Weights of a small GPT-style language model, trained from scratch on English Wikipedia.
Training: a variant of SOAP for these matrices, 1085M tokens, 4520 steps.
Each number is 500 + 50 x the weight over its row's rms, rounded and kept within 0 to 999. Layers, rows and columns count from 0. Numbers have three digits each. The size before them is the row's rms in percent of the matrix's.

# layer 6 attention output (transposed), 576x576, rms 0.03, rows 109-127, columns 0-143
097:561543523505470600523387490482517513445620543464517518606463489554525489513560518553458467447537553382582508515511443550493544569482524423487646427474526510494464452492541566506528479456507485564479495521545546484489423491506571615566607517581405580607410529524524561531520439555445539526535501526562495488470543410568398514490431500548470476555516516523516564507452513493504613458407462434457507524481492448497461499520464535471533
103:447425533495548391514502529372514483482463466437437531491562486500582571528504445500618467562517540480581549534534489476555491500510587462532598589554481479521515422562498587479483492469399603484489469452472501516560522510473537509437507443455520511390570525564427415455560547507535472586522398569567391520425422454534480429490445496496474469623549530429485540581545460489551522450476413535465502506424491486435468539483484579563469
105:524515486496492414541534541439535464406476574571460450545467496540533588408462519524507601449594514554451515483444526473550509524517485504567501448535533479479575599451483561457489619486464468558571509524530524500491533405534546407415522590523529520503639485399459584486490415532414510488497471517449486652443467551522534458471539475481436417454553527572520513527425527543452527616519508490472433566531516517484560519469480506477526
103:463445515510554508562437522513580479533557518480583535449417426445471572535426463558545562539462505439509426528448457512551511480497494524471516490492538390488500453528526560416525458599538564537500375480491433607523510506451474491456474465543513566430537449438454511415524513541484485528509500498446458500501592433490525459512511436534493455490516455394573530508498472484520510564467578540449527490419599461506519550550523554433463
097:452466465551458569528489505470514512541486402494456488532479537569386428541523525459480458478491378565476510474528468490463458522597473411507488500579599450587486442498551443536527615489428602525501567396491516410421475452505575437485408480465471469521482574519526485537564522499424521459515471523349519483521376497460458476426343570503526460390410463456505517520453451517488535517486446525514514421478460488491583528496438478517485
105:503558572467477510365495458441494596538462523512482462507468556512456477581539560398478572521502513501510577521463489455509418495396459432575483564540518518555601472473504476506540503488478461492510550459460439486492434471569481446529379531567449557478501554476518500497508525497419531604428499568580525482463541550513564539497530594564518515510439523479501579531513561536449455491482496568542549470437416464548407446563522482512596
101:497512409446498507447521551473502585544485555435424567519510517541533581498577479564401494405474533525393535555504562509509517481472512606445464586485427469607421451552565570550560441533468584492418419548507528507518437602542498521522421514507506542421557500480583457491453426454546555555486520546511486411532441543440501434493508518490471451502460589501547536547571416434510450538480512423463473425521474457477442434516448377406496
096:363557529568492524522467497541528541439434506517471554548528534515442560533535486450455516478549546485462593523570542457501540491511568546510448464516463467533546452523468556546494582527488466533499442466646460459484452437532493478508460395515500494511513619468535556406603530522563492432530493451499521493465478547527518489502537553588568462525443488432577503444517445520485582531495399513483447527457450476461472427503475543512504
106:507529490523521408423504536510558574501495516504551461478537509483501555553547501546445450447476425584471564499607556467562484500542510504452582464500457481455548465526464460504581500448519529495416478497501420516492442533508482548552492513519510503488535532477535521523422452444614559519535551545511487414569528548565524480644446516530523460531443505505600437482544486447459517553531504505458556489420474406564470501566488580523450
103:515444477453469484545523414450431580458552491529535550432545526461447523549443428441527580434556494524497609390491540505404455555504468507549562547411494540389541568485450568441447468467474515557458557534530458468503514520445418449491423541507513544453492480573467431515503457546531535446504493531564465545503597509553440506497534565516458498429515421521562591558504533465514432492536569515496504506544493490494466515383405461448484
101:511514587400594513521482430499547548473399472480466537471551566516498518457408443531521488528512459400593560454524447536556524405470534496424518551483513458423476527541479565477476576510520490556548500420579429437521446485481556443522490469455507485444463569439403456483539536512484492570621508428562517481449584537453516483481466451458402482416498480449527515590544484528486457584557515476567497539568557527470467517388488512526419
098:471512525574498478400522536464490516547467440478529491501501608410464458464575484527475458446517446583448509486549520544531417515558562476448554551514460525516531419554443525504383534482456468416426522488459538491469447551499574577526517458495425592487519519480526475510501442416489482480463573491574451527399587465535469463550517468584384448522497472519495466472514430453407582485432485501515561523496625539483452467479403531415517
099:479559459545539544419570424438590445493438509543476489545494513538545458505447520508546438549540499525460438486416514526479553516498475465445492432516536558476482516403550506476528504521468570504545508504487528442491434499398567497493530516534472452531461493457474528581510511574499412469582408529513497533528491510434506466558574565513542540388573593501545525510549494377488444436522540522373575599513494554459533515450530490504524
110:511479536449524511565454511508483538514430470518508484534460483550505506461535521445533491527466431463494469473419392620496580479433471434501477621387471590488540479395510532387494468447510499525536482491495525458454457526501446439480446562521486566468544470411505463536478460547567477426476476478572459542529475522524487534552559448512498497524520424535473465482481504495466433480537543516496497587558501483458515462474526627451466
102:474513442497539516452532506414510494415520458511491461609514424504504421427558547620449425469480528582536547599470605466481469440453523508536536486431538472507449440498451535462458544441360548472479475452596567447544485519504519396507493461496561528450546504458549511497497594417503477453571436457454572501537601413536471474548572470419489467520463437476628550508456533566515452504404433487461458586525508580525494472441498568522463
096:541448482532567370501535550372404510482516441460367558544451458572407517564399440507502609406531625433527421477535521542486462494445481525575495548521536564517493525458493386500435513527558530525516476548471551472525545471483479539499428511473520561525477479530556435578523523563499561491480466517469497495540475407440464505530479506553536498564622432435534565552467497505397517537556505498599503548516515556507498549493490537505493
102:439466438495511465528533500474540508474536536562577486446459563568569439442516593425511475511569578580433505426473524507455477557476464539414386514524438524561606525510564479504504466442546565446420397514442498550517503534533434532505535488475487540575456486456514539470493556522499611477562477540502578521478417460426520482560529494508419491598514545395452504431499533487465436450424435484553512463520513418511435466459481496506495
106:522547508536556545469527465483431470470444501452498564441438459519481563474502493607554502444517541443457400563531490512511542502532514469600419408578535480440512483518492440490494530473437494504397502515465402441543512546499475505514489485504481498487428523507454461587555497513536524531501533543470479561560438491560476476442425494441460436496493463478484511406599477505441598544502556453522440456455547531602479404609570520475447
099:465501541483386418433549454452488535477430509435504531517547452558496484550458479464490527547576538486488364557465479515495413590451533541543543462474547469543537451415460546496446535514464508545466551503425511521450509537581474569461574473414490536531564529451440431449471568504458475512425452462511508472495388509554449519567532552450558521518467548523516513593492656515525480591461454487496531459561592552473448547480588422533527
# layer 6 attention value, 576x576, rms 0.0243, rows 110-127, columns 0-143
113:449406572461466486440498540476479499440446511433512472456503578500444448426542541475518461514487443555515485488416540445501533401527515452509523550515390466506424505490387466569485503506446510508451486556422499527507457460527558590521412552511509471550509403446414499426501532520445498488521502497477509602580549511561431633460508534506482548561498443461487493564465552496457529529413538417407493530458541481451564493557519490394391
115:478516562495494397464504571546462484505488460524523581439523515482460500492620474549464469432445572504508442514406488494490475511498462493469529441560463483580415534460557485534455579556460480485344512511635413427522538494453421503492620521497412445481507402523547423462449526459577466502458479443407457522425559512539513571464494532564491569475457426412505495541539475563439552546540547503456510576551468578591456519562592440484551
107:493493513460394413486493415450504478507497547466439443527409446449571517449480539484425594535470494503374477478527540541564465387568536494558585669517573530521534523506501474454536431541455471616559498496470512500600500509490490553437563408514612604524470476436530433576536493499510593467516475438591584466455595547593429534590533462436404505555481517505526574583475504474557485537535499562510531423425518501520541532481562549370492
104:505446445541469525493471496457556490481545482413427504510373571572454440525492462528593490537653546555462352527431519496476504515494451472462516424458489556480499507491594587519509520485425463496475554483502532505474471547403524471469388504526471484507547553522498465454462471501460486500499536510443515554575428459422465622487654573489486478382513536461596524574538459451518540497494452510487470538538418548544533561394538485561524
113:455537415510492587519540414504426564518494506493557583456555440407479501499471457461618455521552503451511437565463447529481419432470497541401572485589513445452479511508526471562529597489424456459554488516561471489482436474456507484487492567448471500538497464483479520444490483523538513474425526433448544444543606512436578428386474487590489540564470435408444486437549567492507484569537601551477467498511499503491447538537492471528555
109:479541539393493647496489460465557515562520475441537525497411425503543514364552534470452603476516482442530472462585421469600554434533414525527544439524473467537421511557452524586577603515528417434534522594530496447577565496516576513449474498564514536497411468528509474525505477503437503500430391506496456481503536572529449474527509620455514497513446481529551497468479401510514573430444511475509446522441492556463488455551468556494498
100:516474493544519474538428522453476544449394400501530573471386479448566522487504573496547467560517505461412439457503487507409475458473460473544438369525428582574620410527513506564600390514453547472497510568424440429552495477613537558421501479532559525478466586517470472473495481564526479426480442445440586521538509395424535537481546598386539432541577450600497494504518423431453532492539536492454439491489432526525488512521535482520441
113:469467560434427607552560457407548495494434440549513557427485552454489506521555577457493495517482523530515502463484523495472509407525441480553423573432544374441432493417494541469508505437464480503462514522543528544561440562508546501559539454600521539544453527424491529578476605501470464540554492493450518512573555535514548388511478492468517471550447457476464472507468574459454498464549532526438550494553500480484513528536523492477391
115:409466487543466419519613468443511541489520507519549487522482563465481395546603478508471443502453451564537509560542512594487474405458396447519450402441519412505473568530531402516453538531522477478560535538503450491559554564383617429509454569550414500553342430493455568506454482525465579542451498477495478553423550546489520546499480508537593525544445485460552516456496540521402592507504475511530455491483482474447510453448449545540497
111:550525508452516470470496567494475520516514518509432490563426541526527583559570508545380549506543462531450520443435492483541490531484486418420453483503453518446430508492577574462596509512576459587507497445505507429491585554522487593474428448562536478482494556467503454514533558538522418448520563358459503517532512469458505626523498541575499536417437451451459523494483487520492465460472584473446535564536494540506461554584474458450513
107:519511463403475548576452553558424523462472461574453508476434471505425510490476537397620428473504560508597499544497457545454456488496387450576515538469420446373382524501468464503518546454500470469534440547535481609482444471476590529583440553504487510527517501542447525456495473475526477493539499550489482563503470500387512510489439557518403454527453520664561433534454434480426471466499473475430579495416619458471498571494512463455457
108:437596541505464474520417482470453476587531419547478471556503474477545557559480502580526466465472465498523536434569452530474535573585478408461555482533471508518506484541500517501521518441529530535481458542467486455535513543456467465523495544457568478480489542527521495530579485459467525568591429511618459539510517406512456485586398418573496534526595450545501470502513502511513468471516447567451523496478511454512447560415467534575498
123:495543530503593449482512555484454529523521492467543585605559501542518506529464612480480494446555450534577515530443524554456463433452559513455543569480530555549536501517414589437480535489509436391552505464552523457451534489425517503505472536481494571553489478471602610504506505606416460449490558474513571444429454493539469566519432490595581498416544503479513479513514522569565447408542462517496589505527587406428582434467459416511574
110:555420541473412494496464430537516525539430460562486593474419510507578461494511441520431513526520512454469453526507564426431480514409392465598567539425460514462556528520472539486476533512521502597543496518475528478534480514464562505466516495511518463560400524417498500505483546467508527551553459545504416519470546534579575585580503426488487515440434530521487461499418441556455479580620513432564541516479552467490500550409485482583487
104:497517536540505509540527388474586447547551543469374477500535476554500470498406446475487578468481557521404511571533459534520519509492449475511588549499415517535549564581502580541548508550486501505511451514492500474398487576374456479453432481518469477530416535447557483460513470483495463547545531451475535537491433474540492523473500502474555448496428569441471503424540493562609559485472420398464465479500437568450505509514465573562521
106:422541485437502552508527615528403419485502471474526531501473481453512481441503434492568469482496521500524465416518522615490503431486533535472512486475532452551508520468480437573456488428422424443481545511524524523484486564507429534522516431469456403532584435600549510501464556507448487523478556373480543534517421411483567529533481481569468473538421457458539536435511519412568435387472546551536552481531511491450525364488480429502477
123:553470502518448542484462457537481507583497537508499518510450447600501492508439529498515516466467456401425471492523505526573401495510430509473516450590473452492561499517429499483592474458548452564502458452439488598476565625466409364500526439468493552538491540427571510489422408439514510585441582446582547488589530549564523435542508445531509469480464543531544488627490442567516556484421478551514449463567465498429456492605531540573442
105:493481431525452502573525465481489505462509489508517524534476447483506427443513470540451421450467559551383467553591466516451487434457477459506583557512525529575556538516522513484486514500501448539429465414552532559498479460503451473510521505477516500475517453568398530473502442499547439516516554481477478495504515465361488464548520472595631532502447501443498547465524461481481488510497585428424515499384493514531492451533475457463550
# layer 6 attention query, 576x576, rms 0.0243, rows 128-157, columns 0-143
092:466478483537484552402491544599508519419479522484500490468564498508512399440433564449463436509416524451466488461477479425547518486454522613450533525497524505521576569592500426533475370503461436589537502381572446433481473503516433507447450526517491540605355510605528488519506517487465511487487509546555530479529425542518528423448514479498523534524575374528518580440595522529490510530521441497495517534462552531514488451505465563514510
095:530453422449556470541451541504489550540548514471551515558515491505555487521621325546546515534454461530442474483581431443489534510484532609427489533482594498478515508554538529509497479470410549468537543537549547455600484557462582479462401459453526534486459509575494540662565536455463570533547584469581476508484478448521418450495520433449514519415476496543524489540486526556455479496522496472542440520471500581547513507493434584451429
101:488506447492535509485469499519493417477494574493518498497491492449604497430610454525471514517510463547505573453555469508379501531509586533390449477489503468510517573448443506494452494435535515615453505543569435520430534520414413496530550528472461485446446482581539512466572457487362494545502560453524472567494559539509557517445497486580521563398504442512514537463499489453490544475462489528557515547509524480399505536458491466435437
088:525444514474379617509489539479522495473412462521462525429474524649468515484443519409526521451468550553427382456577502528476567534394498475400513437593517531485532516598656589474628527554434486442563487487466428490458561517514484413546518487505509516496479498532498520534487579407516490509484560455454559497487457508550547524492485381487522494502525529507534450539494532529470500494468435533536476449433597491495474606492460575515511
088:530524497517541550423457478511543462478431472492366567561470458502522515464498567472517395499473490475490541500492447491477486556575470495437502526600536388578453536415526575487482511526551431590454441449501435579485586512516427451372472475524462452484469521488489539570559456460481552496392513584494573467461481553464454509465497499455503471492519538528545514561520483534485460561505527493540477537402415531502592518454512550491473
089:433473500527457497447512483460514566514492395461507521528495561507543484623528539460554498489486511548441570515468544563487368488465549514443485508481558493454457542433514500517583437580496411441540474416485526449501493506487512465410454444489646540566501431498447383466433518475465577462494539507470455465521574504515498526432486392504420437427614503465430501546507563503412516497498474426535484433442525477524444429543494515554565
089:449511537509547573439535586525579446469438583472463490478505502433564536378568536494489445432451486583498529527471484546471540499532492466399474535475496545534494486471477494522517505558617550595376582554517533554444557534396464407500487502494488561500548543567532500510483553505470508490508429513442504537444543512514546596561587560498437595387437521548482592464504548482514506530505480512445611522545439544405492564467442563623427
092:583529514498516553563530507461482441507450545529516515515503498538482550504489464494539628536460501632508559559467409530459458448457457558525510468557487451404439457501492499429478531468494587495438508441513516452518417488575508591557581474495549465412514544429527430512590499464422592531580531528506539509467494518606475623490513455537577445460526412394544465485498469458515472515472582460507592574449434535469475664579508509465482
093:523505465481413500504517570529500569563465392591450626456506560519481535552434531481523516528527431427433430481470401506594429514492449589438520558558417435431488392412593509432564471495543570444499426499477410542464569461427513505537530503496488511501493484471475501400530480478511462386476565460426539550660451518493516468565491493440493466481483415479563474514517476460436483491513421496539395570442541495536555507443496522431488
097:457463482465547643423576482449542500484574467465558487509515542525554480582473569637520507426498437525472467521506434471472427372487531411484465486528538448530517549509493525580492474431476526503408443561529513471577538517512477516455476546550486534605479462446449541444404461528507489478435508561564501464456395523582506468501488501461463501600451525503584591482499485494559469507536567434587394610520458496584505617478462525520468
097:494531467438591545477399443512616523479571511518452535517518538496502399458539513441517577465589524499456445517446520575526468475471615453453428541446510488453440495529452590568593516403573550602390405493550493529534551468461538468484561544567490512463559575600535530464403443451564479463455591498471509507428566524510407614523539465413516428470611500543547505540477518603584554497567539455506493518485475430536507573483433511457481
094:528464485465555536526466516505504563511533532467474501528389567583433455458511515539560542478514435507590581536501535530487488446527555465551524452416604426490523515532472454487533510495587471495420568504542574508500507502513581451581577566580506601486516566519470552489432517533555486487547608543466564483498467507615559582495432560471452474404605486484503501536541482532483517442607563564538427627434505496591561543558524443504505
102:504529498621493532524506606480483535479481425448446574464455492536518489514420606515459487496417475417526415502489457490407513392508553429424503517519465567615425538477442483451494559472386509485557346514594383547510516523451511488485416442474409492437481434461420537481510494467373502531481463534557509481582456476501432436458564401477513485470453462512564441541385474488490542425472485531498551549499402463565535464534537605448471
095:569459507454571564540547495538601491453479551430378424470569484503478457501493492499437552541466448509480411551443574557524483575530583468419520607550448404505413521465521514504560484478590456416536464428543434446527574458446561587475418489497498535464501488506447431431524579455452516506491527533442509488426442427497489517561456445488532610491532459543523510498482479506487547551457469485537510427496564514478483468488504560526602
100:445396489547414529545543471527450566502533478609560500536434424491481603376488528476480482542454485505509387544487548509527494493503433480460519493541428547567414547533540498493438443544485553443487535548522508522495498592505459400467450483447540447524440472486530472553474428545515457524515366495565532581488485487518557442453479519663529535474498530374414420527550553432478499522512500537468468465411395513491507419521462499578520
105:504509537512419579428426432490514518498392532514601487516522475485441472471576467544468474545560432545589473515380482541517525571487487563482448488532444502468458482426481533514468526567502524460492439415553490460527439483461502498482575565495490621439437481480485495469584501567553531564497555487517537440416514472493499425474484505462472482553563536433395493528477473513457443493548574467518562483501426503521404437535482495504448
102:563335513530524482488516522468466423503539456553485491501552610454470489545562536557516438559524551416472485497477512424547579566464475577529491538544498552493470499479476532521494565464533475501510413463500401419527484505505515474521595505484529589456483500524472431521424469519529436450492506527515490524495489553518431540470537471384456560516460522562560476514543462395475390462576546500499545630535475549505540490422525437457520
095:471482530566515425536452551502476530488459494597391549529425476614499465535476467479472568559480571582501538453497435458474513518500404464503447462580542442461622355532477409467570515482488534459544463480568447538503465549463397503526612525477512493493578523519409436373490491518555481499530501487567446570487546554513510502489570580440509448478480515455441511545421561516429544472460428470527455506458502424441491562517491569463434
101:479548489514541356531431444502628469375586549495465454457565557460500516522439584487587457505517559494541418497521461553450466461516484466500452530576490416539451479532421514432552477455484524508462481394480547485525539464454548392507543468521492508557475506555533500629562563425487457491476454453624579585433484576599448548607576535436436471504513450539527421553515523540531518631553446498537544512590477522465559509466452489453474
107:519455488518475463498487505543494589552427469563530423549489527474454523515429453515494407586467510471487549482477448461454508527415500549528562563523472495601439553408568419436471435581576495529510438553416503427477569568572413463512447512444543454562433607534507490446532433575500490539529525454401418483580448473466604511534499561470515543504537548558442536455398517529457543402427554541417434492488508424443503430495530439455527
100:448381498426421514499492410500354549411551449520431556562509467567455492524512447371436454430449481617580425501397536525550505539475418522511621554594524546516556541432503450454539469486461452492463515502419508485508522437484455504440497513515510520477503446583420501438535563499581514438500474531467463472472493505493552521546515516541543442493464444549524459571569439467516530556485490484509564499502547432387403503503502480441484
102:425582532558479440593426477472515512475456492562401514484568504493439493435418478521650509488551506471433456468546468470516585532468481470500469453459556457542587478480547497504496561434541454506468591494545579438446519523504474490555628528446501485322519426484491466395601529510558536484489515619534447485533461527577512529531414536541439498537527468450565457563453541504485440545506542573547467576523519514526513560474556568462459
096:509549483539620501623495480540488561521524422513476437478471529460562437474579567538409426470447470512570599639532426436522537448516541501533445509445478374394570446553524507455580555403401516585507418563462513478474454540446494556515474514526469526582513489508526504477417472475475577557564475470520566543569523467419416532520423544485475475506444424480444509498529494538566547497426501493435483476441536552511507506477526420518522
102:547482565494418534472539462537562517521421500505431586527517491546474564474451438570541438629514553476557508530494524473546494536504475606536479511440477498571475549575419493477472501472564444505494546555530464511490497400486496488463516561416491498498421459511544420539486536592528520610552424433532470479547585470544508484579467478467470466509478429473512445516533471454473512529504448555497509551493538503464522554553520565434443
099:467559583561613541523454492550426529542445449525560444427465424575563411400437528581459458492483442461497462519558516532510527540462562530572484476519436449481417447389498530342519469599558540547520520496520532556549501527466564498502558528522546452449452508558524508525453456498474500534564374534561503576516473515440593437414497491486580463563472518513475427572546531535488531465502564484495448460578465546463512457432449446481444
101:513539520525508472504525473533494487541510470580485453462443568364599495506506512547453471460522540572562449444554470567506545557538469511547439513585412524468434470469502442453581484548472555405436575499483497438415517451539413445540505434484514542488447407521457491492456548504508519395498414543460534492653517431429499446535490413491496439482439485549443521498418508526439386541529526538504524480512529564511597511457479500527482
103:577502408484465521540552488521480572462450515471523489530544595581489498448562501494387446489470469547461582533528509548532532453457461583485623565567484492546501482530566464459519551566435464515480541492528464639603521555589448531509490478501526523490433545595471467473562494538547541582457451468414488518486505492622454453506464504431446552591446533381502420464580548481567383366533412467521447488491464559470444540501527569574597
100:524481554521458506480562532495487462573459531497586562570489502475520476580519544576511493531546511459487506640429518542545567513561435565460493561454478570497497466441615511492595538470435536536457519486555450434446543424502443480527546474554487514531557516441468503540446569517495585473578466469475576510474514449498623467512529555487435535421499516528445594496555480408493491453461454517556508524476498464518467522515441520537474
100:406551431614494554498553489504439499533490448485621504539495482470456455559530531448524558445587619601610487525528477587559563461510554488536546545498540502532494499503508504585520457442495474420540494411462379464430518416519518482459481574432448461459539503476552543478526505467499455534472419462492463485476433492531564456512557401476510480507462412510553432485562600515527599577577428480484487456550505441579620468585480448525469
103:422494487493478500471559490523505432399481514483582430553457492478555495572582523553514486533533547478538529431495601484416561466564532470569465582523527403553480491424470440417500522424520518569619427503443497551416577398457553526566490521474575515418476495510487592528548530459509446469508447553406505461497451512489542491509461516544467610513509510509568483587557443537513448419553522522462501344447456416530546455485547411462502
# layer 6 attention key, 576x576, rms 0.0243, rows 128-157, columns 0-143
091:420499444365569452436609502493486464469579528474368533445525570478545455542450450486531464594569414550450463523485501502515426629620497468419510486526505490457595546411438458630412514515471480488571559551529487477478449448502570469550485471429465533535463512550511476505521485528460447399518487478468559469546472528509489458509615529440501465577479466484496450520520599498393442448390381414474512422439507508471464465519426532524433
096:497518418577480450432478396564585496523484503469534370568481478494498403497588497520427616493472487512559417536509489551437459584521498523497533504531420476456470530458466480522450464478394469466522470528570468506517487453533507558471577571500482484382525479466569508432468590637472468536387517481501549487379432507512556481571469563490546619561497443410519592554558555487448572421486440444548580535479482467456565461484495424517489
107:524468584519478513515565524436534541548478528466533627499482522479523484486564613512484592621461482474419565500443486484531476497550477530466474521528489416559536468543528513502500566482567455490529480496485449430448526475477440425533403453465549475485556371529406444438462479497458451459471594470424449472479570551601468580561566564473464545467466497518571519504431501488496492504504529476496517535546599600564507517487484572407444
094:450496399475498471492496506542529445430512501494486383466570449512601594485528431539553404506477538568509556471547484547426481604478505518461525450486516505433553521540441486433480470504508440543572482480480505546484427428543474570440530583527496475457546505477535562501487476513459530523526508548531566522436484546539487601455477546449481412484536509479452438520576465560543482489426530606480501608483468480516537527449607520393503
087:535519531432545537454435440540635466532607561477463532530497479547465488457578408468407489476558502506539547546392458523542485563415550541466456526483542553467505496528548453487481519451484570490412439486542665563449489492504480589479539487460508532537424540555517523509470421526532490566531469465504489528597479473439558458581504458591571479469575619436523548483416435560553549526513461546469435544506424526496513554532527500494538
095:480498472503557497553416460535516504457580455494536459519555505513561519528521423481519476458554578442476544526544546446447589517498466517547478441497531489477489500520418428453521418426495498533492487444577449476572467431515455505421509502646520504532467541431542594447529502605454479502487548533627529456461474499492468492403522409539503486479542499471605454527500535462501538462577445566413407437463478497511578488518513529477503
092:551522549508582551353512558486416485530505486497518523526524469574506445482582396507547522505573450490505493483472500517522408462482557441484429560558378564566529491579493481467532493391520482555527445502444568532541461507524505468618524472532428564534530489470507425413493461490515539512556517494471534463484534527597501581525541474454585485455403527402498525511442428576497445532536515414464478535555644496466502507547529483512480
088:490453413532538566575537420606636525444480484505513498542529494435509607477497502495474530497541465483492499502559421491570530521490582424454530543467516457596480500495484463523522564505481476532437483515551528578603495561461498491581538470366435498604529577442573517502496491529546534527517565535497526539426544545561494601578668473488507447541496536493411464543565531524563518456455438509543469525491459518453371469557406494478558
098:494462537478486548539544504444502602566510468480479393519433558587515451586514452566588468572434497506508547498459524513486499467552486431536471453558558542556519529486539519525567522529341427507597613473500386477510477427546477515497480486556501495494363472529380432513514463477456415467452520539505472551475432509461503466585469487507502475517534531488445458511435503525509477435493494487453528486498429474526547493445516502496573
094:534575458537533533415500493486422494510559441555492407546418489498426452510426521617589465418454595557537477461421497466539477456403443446557454519563547477565487501526458440553419492484553475408599431509403482498493524459558519583489436520440496533496507521488548594469560482547497466564481443422562469597475497531469456448551487470553463556526496442427494421476522468449522476416476543473464515507598439457487548500489466564397514
092:497595532503526550387574519536547598567517418606364454505451407514473390561576444510491469414465500424518555498494446432460466415377619358487446487539434487548446521609452512416514494423450439504551396523454508455484455518517568541537540517444457556585532478612511464465463503485376590481409472528507442500483579500512426540521570425528508498463565530465481615570491488477557491484585411532488555508584492424575456528553443512487398
097:468534528584462485475585456452543551510491543603478488543459424519487430555405452558477441534484548492467519461407407500509506471483514456455537510583469427515497407511515538513485441442487509452533521542470519503492467584568528517483474482610488527490585454547540551592474500529345483490443558481532574483462444473494469434489635532468496468467486474480471549495528457513503506442496523459577489404467440440466452430527461457415423
103:522371566445381459544456529470516549429554525509563534619519545548476473427551612558465517528554534454530462510473572448509509508588477471447420509568446472528586504488514441554546443471508472477493567539489460477527516506526583491462426508510454484432457498522474575482541442491492476489546437494435447456428490611491556546472480484485429499449474403493553502463457534567582459451524483559477500467583544548527583368505540489597615
098:441566476470448424503459594482520472527554434464429402557467596532536436473522520541505600536501525516377437491592572538513448550465470522513490484486526511520504527576432503498456493598451546508542465562488472514499506494497544482451493469527540602462512511487492431469505549513469508486449523477401504533518552451393454405593637461571593526443475553548490497455413415517530514437535502609532500503486451485465437484504418427552520
089:506520459535494476528510458557521422480461507419535410523489540523458501493605394465551492480557536579479512532580506542466467535531609437432526529468450513578467541516473497539594524475485459592504474551540469463410498446472490537555448506527474472451469537470568489413522490543526464460474499473433486503515475510501508549530445559469437446483524516529577577484442538603446441476571429566493397511480445465522560525444469435468476
102:495538399516554442493487406434403504426445513488409516454548525524406463410528471460570439495500536470456437436590430485516576507560526412477464563433486430634467494467503456528454500436429475501560435472478511462472517563559541534453491507539525558421551476552546537463502537425482478506495472577493485428560463470447437466546580449492454500498521564502516458539423528548401500470563577470505429536397544573393412466469572576475607
096:556509451468439540492493475512478451549473504543508528429608500489533578384565564487525462562489452526499501549519482515469554521477491425411483509529486556522477565424483529518537528540454422501492522544600490418600544517498390569504464451562428490447421562520510535480517565511510486506431508586417541513473529512527497549467520506515438571494523444439452597471613594480384515526504587503504498459501527558522508497532528481489430
094:578485456505576515570480522525514502513485473527486497521533429530559511627466529543439523484499427448560471566479479443487513430504499521472496520478494516566452435481532582425544483551453538525408453446379483516473512462480500536509529400518585408428436510569391457405445440509457497392528444501495490609530503574471605467489561529503481569464452499486486603570483532508544457495490540468471486390471478523472484470406417420435469
097:445495524497584656437501563534466449488570466482526469507510488581582539497515482573474493506533373409566535562484543515473504532549465495577567515511562504547452526592541530504554426530484512414524537507534486489440523482352479485585535520509506511502485469544450538452500434477451523478546539466461479495486489508551522449496440509494420499466436468590466478472576629470503535474444620548470495542543534452483556538524487523479509
108:492475502606493531472527465434463599490582606516562549598549489521515546538474537485499449547524511464531564496479465419545514470491561469452440474443479542494447513529456529545401541490535589467467526422514505437511400495509429507455560520523506516435520453455456531509419538435532482507485439558564512571551622490520505470437465360405500393497422471443555580540539442501480521521514524460505511563512503510481435498495526592474525
095:493578506543539455487492470549584489540523549514463489493546545505458582519487427523552469509460541466556465490534485481469424504563510558527652497430471443479509490424564450523505493419529430583479541548462462487482480521497562451473464408498546491430393548503529545523517431499556489421524514470492395501532499552518494553452556499429408500591488529554464536456584520599498497499475482422515533519491428514531558533476517438420437
097:512522502501530524537515537473498443562502549477542388444436482500552470513462535484484441516491527512463363534505565498508487505558536482517622597533489536530464485481591504521519481527458422610534488515372460548555569421572558507589522476590502519523489508388497562486528426420463536481449452540527586539532524440486514567517463540459506473494481481456457487523509478419595493520560511490453447453564431481556504518493447467532559
092:505516464487419583399497486524491450553520557556487532522475524500519458537491513505504514366466547514494478487476520563510578474542493530493426507480498486501551454560518500439547477479498507484496458520558563477518526563461472517540462504508393450428467414567424448509575509472501482498400496455496418474457533586514507493455512509442423564543472497564525505486465489490456532482468521506510546557562391505496494415529509512531542
099:506564517543583462433537482504514513454508497549438547565532471483507545494430543501568469534412417542547559482426521479473492496450429465499604419435411541557561479425505481510536447381439492548544578546498539413582412425579449550475452537565541490590557487537515532537532413497565563401387448531646418446435565415479476517452464460438378550508403457465441557521551569522530489505420446419518572475554484507498441544472497522520472
097:524484517481465509477456577451508511498530494469517473466589622534443478490535497511533476551558378456452580464531424573543496515594493505499467572529419476519551487549529548480561520439454493522461470480519471394461514574474502485552547580532540478511567483514457534561496484446542428548468408543435427483487582497565477461524509519463535502551521521479509412455440552515447516598544494546468459505555550536439420480486550532516504
098:559461499471510449576518532481497490481554494480463484520515529452464467554394500507598475593441563492475520463485523425568481487471493558529596455585508508520566433548500524497531543540611429408492493461519494469486573493494491436494562479548546444516543578455496453422582481581503531534428443571566551484546421537485433554504453511435454489538479531517551373423570545483499540431442600472536522569546526509501396519446484566508590
102:500500492512508556560475524562530544498458675543422461524542470495552457539487462480481480501551552536580522595488406464549578491487441513509568520548528535423469438490502581517529469459450484555480486542563458434530498550509474437545527453523494538535554555436543600511499583475430506519570486464588533495583428495517465554498563455566558468616515474469438534532517469513525518475530489488521472471492479578487458520496468504414463
102:531543368443439555513524437514527620448378564595446464480426562529465497535506461439529463519497481483465495571462520475511512519543469508534561465523425411453534459420528452495512504438502451487514451505582543627604524478564511484530433489507433452483443477427527484528482492477553559498412539592585527432422390452507502638458453454434445445562465578505526403529500513550545489496522509454513508461438499539598464527523522504398522
095:488437518444530453511459483465458533463470422431432505505475390534509474506490531471562437558550556454561475547479541518440448442494421477553516412427435496482518575460522518480584533544542507516578540503480500543476532556429521545485490534492534477450497401579400524394540518409491514473593578460522554464470482515486401514531361455511458431556437471569494413480550627508461465536474581437405547461487493434524462557552552602553634
102:506478439540525556526473506495486502471520518473548548473567408615497454504480570407424529476556534502411561487469480588546439524493445663506431496536547519511581579507513534547418481519488553516435495430566541554409570567476466510448528557572415506506559527438463544527461530552530510522581528507536393564513564523526452438455406578437507429499553495470490406478557452462477510574499504563459464537548479538508408532459456567455434